config.toml
vocab_size = 4096
norm = "rmsnorm"
rope_fraction = 1.0
qk_norm = false
tie_word_embeddings = false
parallel_block = false
beta1 = 0.9
weight_decay = 0.82
lr_head = 0.00524
final_lr_fraction = 0.0
doc_mask = true
dataset = "wikipedia_en"
Each number is 128 + 32 x the weight over its row's rms, rounded and kept within 0 to 255. Layers, rows and columns count from 0. Numbers have three digits each. The size before them is the row's rms in percent of the matrix's.

# k: layer 12 attention key, 288x192, rms 0.0488, rows 225-255, columns 96-191
# q: layer 12 attention query, 288x192, rms 0.0506, rows 226-255, columns 96-191
# v: layer 12 attention value, 288x192, rms 0.0426, rows 224-225, columns 96-191
# o: layer 12 attention output (transposed), 288x192, rms 0.0322, rows 224, columns 96-191
k225 097:164158151154154076157092140146114121126147142083146141223138097130119138152098127094080120100130134157107098136120149114130142115083140103132125100099162162116111129146156162178063025171099160170146124133150138134104157184118150163141150121140104116073119165086117143141077077110135175156
q226 080:073172160141124113143104148184127125176130120122104089092186063127146083121140123214142121107159117076149063135131148126163111212130145135128083119130152149122195176182146121112102151081116079115137172151096165121116074140101116150148157220171083158109106100124133135094112130114117155114
k226 091:121127143152095081175126156186087159159126098110089177123132146134138107060119123111107202178035163136154120108121163114093141155095138155158135124118097106104084118081131109157123115170137110152173171147209141141110161164053115107131106116107146085145103112129097120094123121141166157125
q227 096:109106138114099082196149114157129140123067144112126109141114044091155107125157095123082127117087182140142147143130138088143120206107135154140102093104112122103149122110142095099120129172133104162170224122144134157139119105143135145162160138165085121146096128120121111178121148162105144076
k227 100:101157142181088122127117076088123106136161098125123109172160149124175112192123096091090115126157129160135124137086185165156149138148145137079142104010072116114101122200134122101059094118105116137123164136108077143059110117140127144153144145140142155092145117048111151125133051122105166102
q228 087:134126155093132162070133118082150127132123134196081160192153180142142157163095160174145131089150134123099134175122136168095157103156100111197169170084158149132102085122107144104190116152142191126119112184119102137137109146159093192125084084085138137127138099142148145109130137195102072148
k228 083:200066134095101181085105130106153148124094110125130123077124203113108132100145114141103084177139123065156136116175097133106116119169105136097137153195141119155131102032110109101122094143113114145171055097160129125118095153128143161145100145131154107181096112179125075089131110097126137081
q229 096:070149114108153092151055173149154172151129101091178127191113079115100135077133131105110137152116105113111134090208193118141075143121132129107103142137099129140138128170163139095090102177110092131185155161117131094108115127143129117129197203132081111152121188129168123158119169122153153143
k229 097:136148131136150127127160127214111109185149160072136123192118118092155111165137154104135111114109115149094133175079205117055129124130120141077136122034129133160112139202148112133074067126153119127107134121139104150133149155151113082130173077146145122096127141120146159139064127157148176162
q230 090:108175110106204175120083140171153123147169125151080089097098133086166155117125181162150168125132092130099116145108121154127141117114147085109054152110098104126100120149179077108093172175120143123142093187125177123139125143097110127112098138152080126166154113129154096094126102118118102126
k230 089:151148157142144153160129068148085102165173112171113119130168154090139106090094157157185182146104146097094136138068066069133210114076157131144171128149104084100131080143142090165066118176138148145113137084141132170123111113157161133145145169140133142223153096175096144099146186068132194104
q231 091:144086103120106117123135052125178132111132114132135123081151127123145113157112143145103135075141197135137160151142097139143117106114145205076103106233147127158145145136139108164184113075155069097120156106154154088161117102102095128116077155131156127108174089187089102082165079117132118124
k231 095:185105109087119100143112110124075111095111158141085167115167178107089122078138114150143133137126152110172091087130054100106106119095118109132100155221136084111128071102118157082120131136104110152093077103107176119144065105075127126188135151129120135163108101122081102087190116093178121105
q232 092:174151149164094125122146073147077117175077116159090110143173125154106106181087127137056165092113116111149156144092073096168087103150149185151173104121174118114187123089138163182146107085147135126153123123165063091148125103123133104137182120105133083122126099145107174137159151099134143137
k232 087:190139126085137118101085216167129099111102121150137155155131200070081171067105088191070109068149101119055132131158147148137131072131063079112122175072094092091174083130148139111165092170171158122136016122098115104131129096107151160158111130102151087120155142119105108116145101046142083102
q233 090:040128150104117109129131146096107148197072116166113132204158132124105129035119110128124144113090107113140077129132118107109143109162119080151055162158084118100175111151100117158087100159124146152160107138101089132111146114153145048104167119137075084137064145103112147170104130175126165144
k233 100:160166153138132136131114121162137148113217136121114149164128119131123162131091090106073135099127107146108154136062156147132113160159141118204150135098128091119148219162149127110086083149167128138117158103158118112115168142147110129100151120127118141090166192102153163147144090159071120173
q234 086:104096139090137181117119120071139181097123109120147101140137082159140124080095153157158131152175130084183178115100111127107148118173197150093099083135109122131114092100117115141152160128097089106110089199096088134126125128175106124084175139081136114126136107061141172086121092131133094166
k234 095:094131123108120061120128153135136141124160064129149140184102135173141127098141117103071171142070118187100124134083138094156157132149166145182131148093113160159149141098179115147067130105131143135132141130116123205103159185127158107035145154136103173049100144058181194156128141130120137146
q235 106:115066162112114094095060109084110157189128132101130159159138138095110069117116163142139139145122127101139110162128177140110109101198160116133072151157125126127118139164168130060079137225159091132145160149156080119192111155092102186152140095148098148117128142118179143121158179172140125197
k235 086:138089094145086142136139144126188112106083126088188197077119077143169116179151155119152091169136104161154205168157119141098055140061139121110103121107150142171110111126102157118167195113102102096129104080150098107144133099132153125142155157065175154058150103137094150094133108156101161136
q236 090:154093119088153134150113168174119137154123124080076144153121074133128151136136101110111125158055127132109100145154145149102173118203174110135129123112097134123152133095186096108110119169153161203133081114103073156113175160149104089035105139148086145131137136075100118094137140172184163129
k236 091:151146132086165144153142101190091119122162154067151168174094137177113137099068125132106145126117142094149107146130153113120088123137129109198184149127114113123131186093157181175116154143121105073147206117160099127123121120182109080076129129096151158148152130084173079121140178127082126164
q237 104:122120100126070151115131117134172170094133098104144161148119128128124134131200160100156137094123079117172149042177162091129069108125147183079096094180124177090098133141141093074185148132090107151143073179058091098161134139108118178095090150171125099112114080115140089118144067174126184147
k237 109:135149086069084110114099124093138150133112111134143138074143157111169145122223156082120126113103150187141146112122108125152145096155102124109098111165099152131071077109134152081183182094120104175183122164129129132138093048143136113137128195145160160139166098169156086137173140162176168135
q238 110:125119101149114113123111084142108091129130150148144107153150102136156169165111129102073122072146161174137096145133144093151144080153145118142226116134183075146117137124150103180066128168178140097142109102162128146066090179149115116076125146144152141131147147171140142095142110063143132131
k238 104:198158132064172072091123125103135139127148183185161122103175196126133161085076125132094118107099117111066150121146134119119196084142139081096084127126150148103089138154132128145091150189161156146116116132162137126094098151062130105109131137103141092122111125125121083122106128113098074147
q239 097:154098203149107091148095113146136111159149107098106162169190124140088177091167127134113166075123194151165114134129190136142124102185114069238108143067131098161152145125202130125099147223158120110140135116101186134170144166146092157099080097114091106103134157088095105137142165124104079126
k239 093:136119125043149150140061136104081098127102127136157179173115126160138185071177154107124166115156139111123145113145127114092130129134102133122130116101059129109110142022156232133175178131139163172077172124118119078110105152115092193141131177106101188124126166118118105142136192111106112096
q240 110:056137175126208162090080076135092116129133164111110143168125125113173124070132100177153115194085064141124134132092154149122189189132124102099116125159162144085180136111093128116082108073162125115119174154082099111138136172092186088155154154114085133190152162133160180148101181155107100131
k240 102:153181147144164140060146056120113095153144159163142137123120145087176125145043160162128129133132094157159107096096189128071131117110152081145147097174141110103115140146107106107118149131187116091146111153136143109084117165128113095134128124116124077192129157115132142183154113111107128175
q241 114:164088087151134165074109100138152129097154175107158180169141127097095112086167107099129087096156104171132224059123136161172176139145105127113136180176118114124144099153128157118148098052168114074099107151081089163106153129164135112071160088108111081193147081139097167106155102110147158119
k241 110:157102080132143109096100122122136132117127153088136138108141188074093162098147164190110128089091187166141160115157088091143161069103137133113133128080131114176120077098121151126145127144166178127159100147158098119063166124156115104107151144077189134157161134144135112145125123131130080100
q242 105:185136097170138146118154143121187177161155060100135134172161169164139163162195128108123114139177118188159117041147152132146111168128102105167071081154123104168043115110117131136161149102106122100077173134108140114095084117165112174130160159123099117168134110142124045118217134107099138100
k242 103:094107075123154132037074120066155126138113138144084129188127116140127155116149133089158128159168132126159132118162143119132196147127060120152110110108144075122156087152164160090132115153156120157203151105145158133074098165173162166156170187139085158114135073097098129101180123130128193106
q243 104:114106136088087180115191088097080083146175184111108119125130126195170086156164141088229150128117190098097144139163089138095098116082109164111152077166103087141082108140135076158152152100179068162144162092173098130109099130174080163163141129093151142118177099099147109123093135133192063117
k243 105:146120135134119133093132150118120133130152157135144129169141130101108162092123094179123113175122141084092128110108182111137121115118114129110105139132125108111114106164126106162175124115152139194083199125117173156174091172116151154140168133134157124090186116123126150143135148167154107152
q244 115:089143162112125160088118061162090135153102171152097096120048126135089118142139175139143180159125078150110099115141144058155111162177168144114070153201158187130151158090132162144161164062127144139144126101151157120148168095127146099164106160141142091163129166123172091125090159118145153184
k244 107:197104156144153147103136100156089174179080160143125136081116132071122130166138146166117097147137130128079108158145148157092141169125157125129102128138110162180131191156097102201127103103170136076182106125189113129135123114137101120143152132144113037163095107098150146153084097111131145199
q245 106:138155143117112145154124127121120135134179089152114094123118103130132188117136076161138136141099176175117150052135111121145149141080079123092116129127116183085177155121146129088142197101112093132158126103110183130174156070127129140156121148113177102134153101147144116160097141137111088070
k245 101:133124169180095128076135114150124150143102135105076147193109108115116101151105118139154046193164139129145136139126117178137082106124127129112152064151087171098184177096105096124117169108100123109136153104102155178188132156175085104133101134089088103135155117110148167141134090131171147098
q246 110:183104118073125139163154122152183121126169156118160118136117098106102154112139142163124134125108157152113151168094106150130157172127105102210120107160133100190157125164105121086106146135103092110109229133177193113109083186111181099152112096101153090093097127077092135166155167165178110142
k246 104:091119132096110113142151163189168074103186103194106138156113099137077123166165176113167123146133132144208094199139088110118091125112169182138162150161130097142126100157113160106163155106153143149080180162088118105129151139111149168114143152125124159140138171108173165144149113151064086125
q247 102:161130124118084138157137203120115099080145115125132124102138103127144120142182124028184114183184153144194174127171115201107152133139123148187139102102118081156180103159130094117130176147108109142141132171159100212114105150134132100166154107139124168110190110156103103173166142097122165161
k247 102:149106092147128193133156156152182115150135094120116154118095089141118140164197126096148092130132118163161115145138078131135099151095197156057129120136097127145153133144102100142158116162120128123073098117118111156143147176199140089116194112144137135088119141118063166203191135202062148119
q248 104:125149090168125123123118161155140135156144140061116146099175169172142182107187095094150126125160169150196166136130122123112125127159102091106118113179070134085154137106091103106071211078122148159182140162114069173117094150138133104182117172135130123147089072187154101106165155131107125111
k248 099:075128115204132155061126122134115160153139142146171172146101057153103175159106110087162116173220144161161125082128145126130120129166146126062070111133115143120134151114105170139085095159132143162147110146104111138101119128145112101151159102083111131097187094188143138146203126186142130091
q249 097:128168178109095139126132137123135112136155110090102085139175188084113136104132139163133049135107099154106123082096112126105108204093044096145147055139106082102139130130085073136095105143103158133125208111080190077103092129063174103176152126116108134163136170143121034145169173099117142079
k249 096:139162146113121159080090107139135124148185073158145083161112112140107135121112177135141120109161108109085085138101181145106112126096065133163168121108149122077138108157122129126093120120177121130180173140134159114132157134118148123164102138116063087149105107175152107134228080138088168098
q250 103:111167171086100153087118138134133085072134147096178064147087117137103127122133103161108098141182191086150131213106136084092088108145171146115126107056118121148143129180153098154103096159094142100141146115096137138093123137107176152137127166161081139068106143175119105117115179122165151124
k250 109:128149208180100199147111130122141151121127105166139138128116126123105158113169114096099136098096095144143119132119132121087129136086109108173143133127137126084065129125098100172092115175085081134147151160042115088162143107128130161140099145134118111083124118163141087111146132130111127143
q251 120:090130116146120149089109102066188114113124147111169165109195094173180162101084096122149126127155121115172140164137131114172105086089153134108111192171142153121087131129062142082211136088113104155107113186048114116173179208130135121095117135130126133097156176116097118120139103138174121091
k251 119:086085093114111110113136099125160099105109138129212107083165115153162136132097100149108110121137148101128154105176165107156103105114110103165134144167139113144139117091118133097146119133110076159128099146114097072108128168101155117132122179134111157128096132123182130106053159150145102119
q252 104:129146066101137160122139154139114131118101136096118058148129152093113128114197158087089085115175045080102080158185096153110114137168039163076105089132109136106198153107094141080169160083042121140154154133162099111115099111089102106146142168138082112100143176140082107128165145096155148120
k252 106:108141122146101098104170154166145146087117109180108053108082146135166122153110162132089138122162087135124085157190164135153098173151105162108125112122144142100086112112131085097100094094103158158173147150164130101152144166135134098097098119178141097110139096120162110138221090124133115115
q253 117:158107164193054137138140140124111134066104127140114192116141085138099106158138109120166122112127196092130143116152115125107088169047120165135142141114133137091179165122082126144154075107120124162164115077107126085178168103109165183114149096181140169108117113102197140171110117178090158139
k253 115:133117155195050118206098172109102200098101077076158119111126121097082117085132083083112115139162153071092119112127148117126119144147101185147135171081141121081129138119087139107140158122126132095128077109098146139186150072130167187108084114207152172152123117144157101112092162167087128113
q254 092:135191187108149124176134145121149142089126111144158123124138122132154120115086156184108101128143076140113129193121088174126168115070115085140179116110174123132185123123088111137093093179137129167166158103167143141115168194078125126110117110128170062117127156072074201134094071096143144106
k254 090:163163172140096168189163160147123088099102079128089150165146190172101079150168123129111158082081088112119129124132051102113143088049082103189176132142144116131162066134115101089122165131088077156080147179138102100136189124058096104112139134123120143134086180082108138087147126156134153119
q255 108:130130086118150182179141130105068177104151146163086146116068132109062154190124169196162088124112149100080134115144077114136123114102104114099108076126178101173138130110132156160146110074181139148159075089148170125160190112088117134105175059110122089132173120046130121072121115148179099160
k255 108:153110104113146094222113085106093099108100091120050145147112132098118118121127165143127174117091175118120147101093056087158130143122130101187084120145125131176156123089138155169137175105151139117083101095146142183132127078108168094127104103070194156145113131120105126075095129081096115169
v224 103:112135172158117150163110091156147107130051183153089081171127141178133113096115152117176117148151130107143184153153113122122139109084105081107102081146117119161102112150170144164163196119151144130159107096104123094094046168135119173153136166100158081096174053122140121087178101052201163111
o224 112:153112114168158145116152091138048151111155084133131241102094147093120110115106099117084140145086138123123131097082137126140146128120086131108114128154082132107123124121103134161065148101127131115130142103151135154193196120133152119113099084131120155171103085061119158181171148138134139109
v225 106:118132123119136096102147158156105140090103123136125083129082082114185133066104124127119165108108113157157130113127115120166108105154184219141104160113119116102115111196128126126178131210159127160171132174093181128190192162176144162139113119094160069094110105095169120149133131184131151158